Weights of a small GPT-style language model, trained from scratch on English Wikipedia.
Size: width 192, 6 heads of 32, vocabulary 16384.
Each number is 500 + 50 x the weight over its row's rms, rounded and kept within 0 to 999. Layers, rows and columns count from 0. Numbers have three digits each. The size before them is the row's rms in percent of the matrix's.

# layer 6 MLP up, 512x192, rms 0.107, rows 398-431, columns 64-127
104:446447518538581495470552476553457558499528574532469480451566515493625528492505579486483538449633442514515496557539540555479544507473461476572566505452455462459535530487527470424432525569483601
106:511515483517461464505545431442520578438505553531492563534447450466575510545506485469497547483419527538466464413521567511467481543518449532574413349489590410479475516504523489450501455545552515
098:496516539426489510429526469500543331433485551523388440452377442520472460565569369475486493517422476496549473460506413422511488419538483523482514574472553402459479561482469523551470541504477457
101:466519461568525451465496513492453452489566524567485524353545491431527466432501514526463589469463512530461527455490462533489479574531505520445499508429587470503543590529450534496453573414508511
108:446530544517469458442513426470417456531610495538486546483533406527444544448552547446477488511504426540429463515456465482524581528517500473387499445605468451444442525513453509508569510479459507
102:560499556525477573520514450473511557533496564512532559538491439469472475562502545484483540431575497475596475592567579487421463540531427544588495452450483414537397581479619624529543570506565553
099:516428496530500491485467513541551422451528421491450577486561361406439547509424516516560534483520465456563542548388533466428501512440473409421508501616499537503452434502456580612476615559410474
112:505522492471546526455545543499491505501491513610562588493415478457524509514540440445475434493544540538556460493395525477437494398508518469376502459486341497467574536443516534524548547600586426
099:589512506528534469514532456338572499476441503531525573451468503516470456465524455605470443576531505512454446528508569524636427548480554474536526536464446483532464496528457525470480621462394474
096:509480563453538416460596484572488457548461600508560539504464541491506576515532506498459535394495452508469482510468538564553471588471526484505561381491558532436448426480484454474379599529557522
104:498489487454513480456467512485583458502462457484510522507536473422502453500571508618513425539532563473479486515444473555457480506485472475599562549485508506496525539436431553449525486503471518
103:589489506490515460464435545478508544511532535521470442519461549526482474507448474552454468502470430500466499514512545507389443492526510479397490512556554520536482495548482447425588478478517511
094:542476523515623457481495508420478545513467510588467481494524492477541612500431537495497443498496453454471502496548560512546420504488494483454453543590564373545487470475540505559631432465445401
092:453494472527552482464506541473483527546521536503468533510496519415594495538529546409357491571545471557579423518518557510517563595407536530459470476489563399573601483420502531519515552455585493
094:475491541491531492588470521496526564571519481471448449653484579490502498548478580533507495560560457493514578554525453488511488446361532533431533547445555499496422463404430450443500513447507498
102:483503503498468517602447501523508525531483467585469478566480515433453499473394548490520589463535510517504541519420500557456455515470520472519530410570430519483423584447481531473527470440549588
103:490477512493418443412490561476489507504375517543642515464460479465570533419460450554522573615521545551585467514524477520462587552493487547521500498492524404531450512562492494498529495478513468
102:413500542515466587475333495498493503447557542428542507455432574487471501543521458538448542479501522498511506495472466532486485516436514530483460507428428521471526521534471564559558614469419524
092:540449487524514536533537441616507562529497533453479513541423478459552462523487572451525535444406546486487436556475470495564486447533491496569475541509574475530492482577419498542448516538497468
104:454571473452527484535480470501569539478441486481470602507516536459511530407433471517501542362574530502436514526443569541517561455582555467403493461505521508389548474455559454398540513460585563
098:488529566483465479567509490433517428469540511458472455551444558497416489550480377500487496489503481481472450458430506433480526437506471583440510496508379563491519497460491509572501518422564519
093:472479453455515409433481573546527494580454522426532410463511483552442453540546453474541496540466505437473536411511476580489546462584631508435527503490439500540564514453380467494478500547407542
084:489469476466459455456510474566514479518545580547465472476500534446451568485531542432446531518471441541482610529456555530488515456492463569538500496470511477509493608484454515426484547591453499
098:630482518392457505491419447387500505446571488447454549558420491531519470476580448491529457460496449507496503462435519524533477596478496550497587560505488580522495478512467579499409539536471526
097:433471495533443519606462471594525517549482514412459496461478546529544636448449518443464466420479393460539456580509389564394592529532495518495517463511525457526532503434469456492515514561431452
099:597512536576476493549487478588503483472541450494523395511456466467423574523621570488532477476463539471519575526429520570501506486509651525491506468487476540530473394527497623443456567558522453
101:525574472509415470610507543500511492562437482450531478579513505520531510532573479399546477468538542509491523500509514508530498556500489518527581527591424490554515568505506508539491495478512487
101:476534542485488442516492491449504441520519421327558547562476495532465540532486521454493538536463408375563532502469530526517474485460562552558535522490540466477420526491543514579510452450594620
104:472474526531543512637521567501481447475514600565462450491450526504593552623572571499514541646549538498524491448528496467565486489534477514535475452585489404558541437496553484537566378460520506
100:520531496492477501445612426529584492489438556436437444576521514460522474497602417486528466504410572467430494497451499511487477439574526474500511515456476472480469530422442469447500449464506545
102:512418598496517431496446556493479492513573470449529604413534460427490469506506456543469454444528535543506453547440462478532438520451465458466509417583475534462556487470478463521526523383644539
094:559478520476612450412477490497539433484583542444516621524540482460505582446438525476479465454625487481551422508448486487484492594567622445508560478517476563515532432546365501408474445486468523
107:460439437531474395536463408432484509473434490446393652559492459519477450510491516470498539547545501527457471478616523483481487434482479465444510479506458561535557554502558507539494460531500361
097:548507526469476460475471474439405421500636514443490502497541508504480507457534510562443522385494488485454556529480469480484510545559421421446465489503528510562512548572507410469514510592552535
# layer 6 MLP down (transposed), 512x192, rms 0.0988, rows 398-430, columns 64-127
107:642514490445523503499458454508503500524557460555483563561483483561466393460510493428415483475502519548510494558579493532490541441526497550584513557442518395480464453514510382445490381464433434
102:527508528540480526582474509562442512550512527481503425494493512596522498591508508464495473546513496621497567459427546496513494562507565506573500505476531455412500475412503505483485492607552646
098:511539474550494503468519489378458491482468579556517469630479446454446478533516539439521502460532618530551479465588478495526434498450496479502574445435515460536455409597479525516542555501496552
094:479404527529452484459442483471546552460610565557528512485512552334453437461528588502562504458514480513597406424465496477593537542507482387533440505552523514550550482506407433475451461565505564
110:481454450499618448496461508561538571482559484432482489569461400490624504475533516529474512520491495565557540516571468382589593538536514492507524509420532495509425510503479532560445560480487473
104:391505603603559533432411449545496429550531526465611485458545425416508453605572491550517457497563427573538501594498640514533521484524499427538495489475535463481442533446538472471478536498476512
102:530409520536527530487551562432471477469458483570518476520535386440396510528499470470532510431525532583480582537536455520479467492465599540558551417566466447536558483514461416567529500424586457
103:440512537489511491547495495546532516485507591552510474533463531654556376474490443478522418530503513641541535419444594473563448509489449440528398500444628485497505593414471480548517572434482418
099:456535520510398420548544515471455484449527501572590531576433478547504564573515468528565482515477451458478460468488441458474446508574461550528499543441494587470542416505356511500580530498514625
096:531538382471645460544490585571423383523526600463462511501557488489530554481527537524585559507414484252468533554481580469555498527463449509491482441550507514480496493430448438521444468493517560
099:524526509439485537463483571366460560480417439437452517487487506629593508552571484538540584518451476580554405541590451522471490546448561506493563470499501465439568487507469502530416509470429546
103:435538576476466541632511525526469544521442569627515514556455539580489440468436484405449507457500531452539488517502504509450456551503492461512579576597508437455443443445509453513578564514570475
092:462494490564453538509481518523611426511409498446589588522478483599458454477564391519460579530507553628547497494446480450463539480459548578510505481456393625481471532468454423442426511537507600
088:506514504464489485492498409506533466475474473519509434425620524385454518521543501548535488388535444509435500512466481521559477421550389424539475506511515546425383487505479386536550440552490552
097:460496476555470553416509473410520493606433477670585570586558498464528546529506544533473491531578405567528518413531416548558474470473556541557418455573514539510473459550408415459527480557458464
105:525491452493440472592457462507506497507551507546464593511458493472453501556501533490558513599469396588530503488461459524487470513485531599461440377535447597522574483473412520577512544399520531
107:427542492486540483472407488497534579412443509458595546511550495487418603488541574555535502529526524397448465415386481443463494570464471413488482456544530534484546489554544518459446585450496379
103:476508518367517575549511511570457419467466493411549500536507542507523570526431464449515521452440458513458551463420447561490494554527489470500531530541466498504482536589518485458499486525475471
094:540496526452522511446429395479602479592445508471514586479414402441449498518512463520478488557521518388601351506521474445487511457532546531507434517540488425444480531594502442532563475493526544
103:462540484600556510504548560465471498530522474509437511584557410315510555439528511464553548473487429492502460477523484487506450555568600568445465561450505483492494424435498449545510533492459546
093:554505514554457459485540388498431537465404483538528446527473478781449477539523446556410497550465525563502482467531557519507486447514591516434514427492520479461491499522466513493555470537449495
095:470481514444507490433462498568464527485581510492544559446462567430537571521438507500543498462581440551551501580389511495403441492531442515541445562520428479556537566598498517391494523549447495
085:502475516494553502565467529460467564556519535508470456501489542378525459436468472521589475490548473459529493547482442556544460509450505365511520496556499491502528413475503543548566418486529542
101:472470541547450520490495555520535571474421556495427520518537515563555463481417535541486442478553574485421478596479471464463489563530546445424517454587578491488471485522508389492433512535481437
099:507540518551583486505546516515494407525495510568514487498490530446468418403517517461426533500482540370580547515447436548446480478515545480421473531504466494571489534475450564480546490460523531
101:510514540517507512492543441491474415449446460500503408479542483428542407512459529462533599517553464351520522508554508528473517517474602419611554584561572534510533439419458403523437514507501428
097:537439490449480502524460499431455475409559472510475576480471532806535449516425496564475484495522458561482493572544441446403551491465537508450454508600525411517521464467517461517457447473495513
091:554406442516489524484520535568559542392433488641502534504511509340522417475502525513535483551547500451421493492506398482458556514520429511489584536525494460503556526492537406466521572510489427
107:437495513488457505516491576573415496565515522566445499539480559434471533518490416509446501599579525531429502473537540515472536563469490424481541483518430421554478488510447539528567523494471536
101:476497473519552479502453505518459642506574517527536417402470599463470477400484572494555598493502572499509536497478436535493464449504396503551445517441522488486499583553438555504483474470481427
102:552503539566465529447523453477440527544419580512555542518465471521455484599445507532558563505507515497448467594477444442549485511457515513525411556443520506429500546525507477477557498543483514
090:558542403520392486499595448577474505511497504508523457469476525564441514489484610382521508587562473589427500447483455507471526521580436507576534411515526532387549453499451524606533518536497474
109:551427466477532531464511612483440504520552451514483566521393466637612438504495520470518497448586501603498518538515552492514470502501456482470498561518539549503576465453527494520558525444493488
# layer 6 MLP gate, 512x192, rms 0.105, rows 399-431, columns 64-127
101:542513486516552536455584510571509467455505440488514346538434558577572476495570432496495547615508452518493465533516452487518494447467467497425560540510480560430444546409607505511413536478513505
099:436527561462398483526593464503408475539520555516543488445427603485548538487507419499448445507506418521425522478541500488509564516504467546496449503497572486413472602430540469581579472472533456
105:427553531396581516449571482522508510485476494522524504492583461454487505532495521585534481540434595586462461510477519504469492452501428574493578439469545447409468486416508552442457504474485517
107:522540537488421500377477497544532524561562563470403486500522504546500471453503563619553492421477499533431494538520521476511519530427425538456514515483524453431498467360479496411495479483523570
094:449596496537551511476543476531415542496470532523512447448532567548486549460456438468544455551447574527450460449409406530481503489629467535483417523490488426532456559575487481520495448519482559
092:512502544406510520472497517507373467532466491543580561491472499483520459543533545646438448597521506534515462573525592461470476508569406538464464562487552499432483524348536504505520484476404450
102:432582459484462482654601450586481482550423496463480489589469493520551509389483584547444536483367540531456422562528540546468460507514401580459419493548552479514453494473514369465403451481393503
098:485502498564532520553527540479460437456623501507466506514538559483444454519464525530460506522437561468501497542474599575484523565465508456481566395492587419475496514473541536491420473459562400
096:454454520584423459516527517631462433479506463542496511575549522509505492577412491443455549518458443475498528591524541505604410477494477491553548546544529498426486545449514500494461493553455449
098:507429515540532539523446502525392492527593493621499478521498586575473485484540456496452517476436429541501503486421616455624507516510501498380562514494491557498432498490487540534497533530548492
109:559526491532459565491614415485409473530408521513537554593483527549558435509443420520417548474507489585467413496579474493431567461543353521581461514521435509481514557519622434492480538515529488
104:529487503404411513552535545539532476565506475418538452582487407388462449536488466546459535455563496512538463514437490520482503573566492463568506470493606586421573528478457539495487491502484551
095:468447464468617560534583594550466517446526511500436513556456504470541547541521522445469517602491484524506480536507533512481436475459520534482455526533519366509549507423548507494491535448482523
101:504469533547421523336496517587468628546539557475521611506523535547520437468547468488512524512475507510553443502466460625534497488479451506529429514570482498569415581522448473469495458553406397
104:493511572453544511539450562513537495449451494473468481471388575536570557471446471480476493551528509539512494622476513493536485463501476581429505502500518482520526541468574465446504557590541569
107:545542531401510518517477508587452508545474474449559516542472499564474504412475538601568544513380486502425462530521457529596479537465448489509513497465585544465476476492436446405484529517542557
108:474460491423488503459595469544487538527533531478527526559477484505543431510540499485516506526448515550498528480532503509416453418549443544567430385533616577427405578480510440466480452480527537
094:414547455484476492613490601492471493559554563531534425549615531479496543538465491548527548479418524517457412581434429513502481485590479466554517382519538567545495464493528571573392570517551485
098:490496513496436591432538429582465583455556475522517497343458535467540454569456516593536405463510462583464586496467547539456579485470429449511527495440442515489510548520531533485495467459521453
100:517590558500502483538496472589521541495478523483581536447445463473546438420555540514503447527481566536423531536583436564545429514537599433504557511483569478471508489477553510493425403443441504
091:491546536404506459519469526524458578441472541550509479507616494444621451550476482413453512558460520547501472392547586517437574445550519461541437405607428567420518467428465511617554525459519513
079:529508496505534437551465522561500433577536532530420477455547512336477521562501563452457562520594488499576537542476461618516463518471526451425573474546528447557528515471423510421536519511544564
099:414529475517458486507422485492564494468527456514489534437648520523537549523551506550543430492516589501428387467471424504503533497467448540519543460495465470521560527494531515424488496403498545
101:465555520486495521437508464491400505477506409583535429466523519558483448455457525482521488493463546514550388509426508469507593427551495568458385599466410608511560400435449617399531451556524440
108:369457551449438503486523492547507538455515466514503422406555470511412382511548509466566457520392441478475474515516472553579501432636501567455460451497546536462576581465517504615484477585474465
105:578478505472591476522595380474435583529448476535501501443510504462541512499495565548616459541519412555472480534514528532332513536428533458534493451505580538424413539511450502545424560459408481
098:451550558539469461513513404525457460569555510407536506429514522501511528595443467480471509384533468455533518584477614473551512427526602512470512439403575510502513536448525583448462423463463513
103:479480569449466492568570513422418468423550626561539466500443484584487545449520412489437515510475531634456496528509511514387575472603470466481548467524432468474429422515593536435508402532488564
102:475577510457468439457508452516555456446464476523440472521553501600472470578465421500560538544536453519433455454484521483535476514402471474528497594525487498525512553434514503513461582503433573
096:559477450524505479485519543569441578544464485505575480424502545497609464541458539507423447508456530540590490467488521395452503431552500567453420465523526545492534468514506566553519426431591533
094:530462588486537607466457529487541518482435562484549414563452516467538412610548427519483421463382504485544513520552503605571520465381483555477396518514567477516499576489541548486423465464521516
108:541458571446488541481430507471471495436495418501594482545452491541650461517465454581441535491445467612512462582507521516513541488506484609514519516491418616479559502493512500463505495483516412
099:431506532500581567451446350521506462453564451462533486480509520503509525489565458426437475579492492500520477520433561481453460472494367533461459530532512561419553504488521637497432546528510527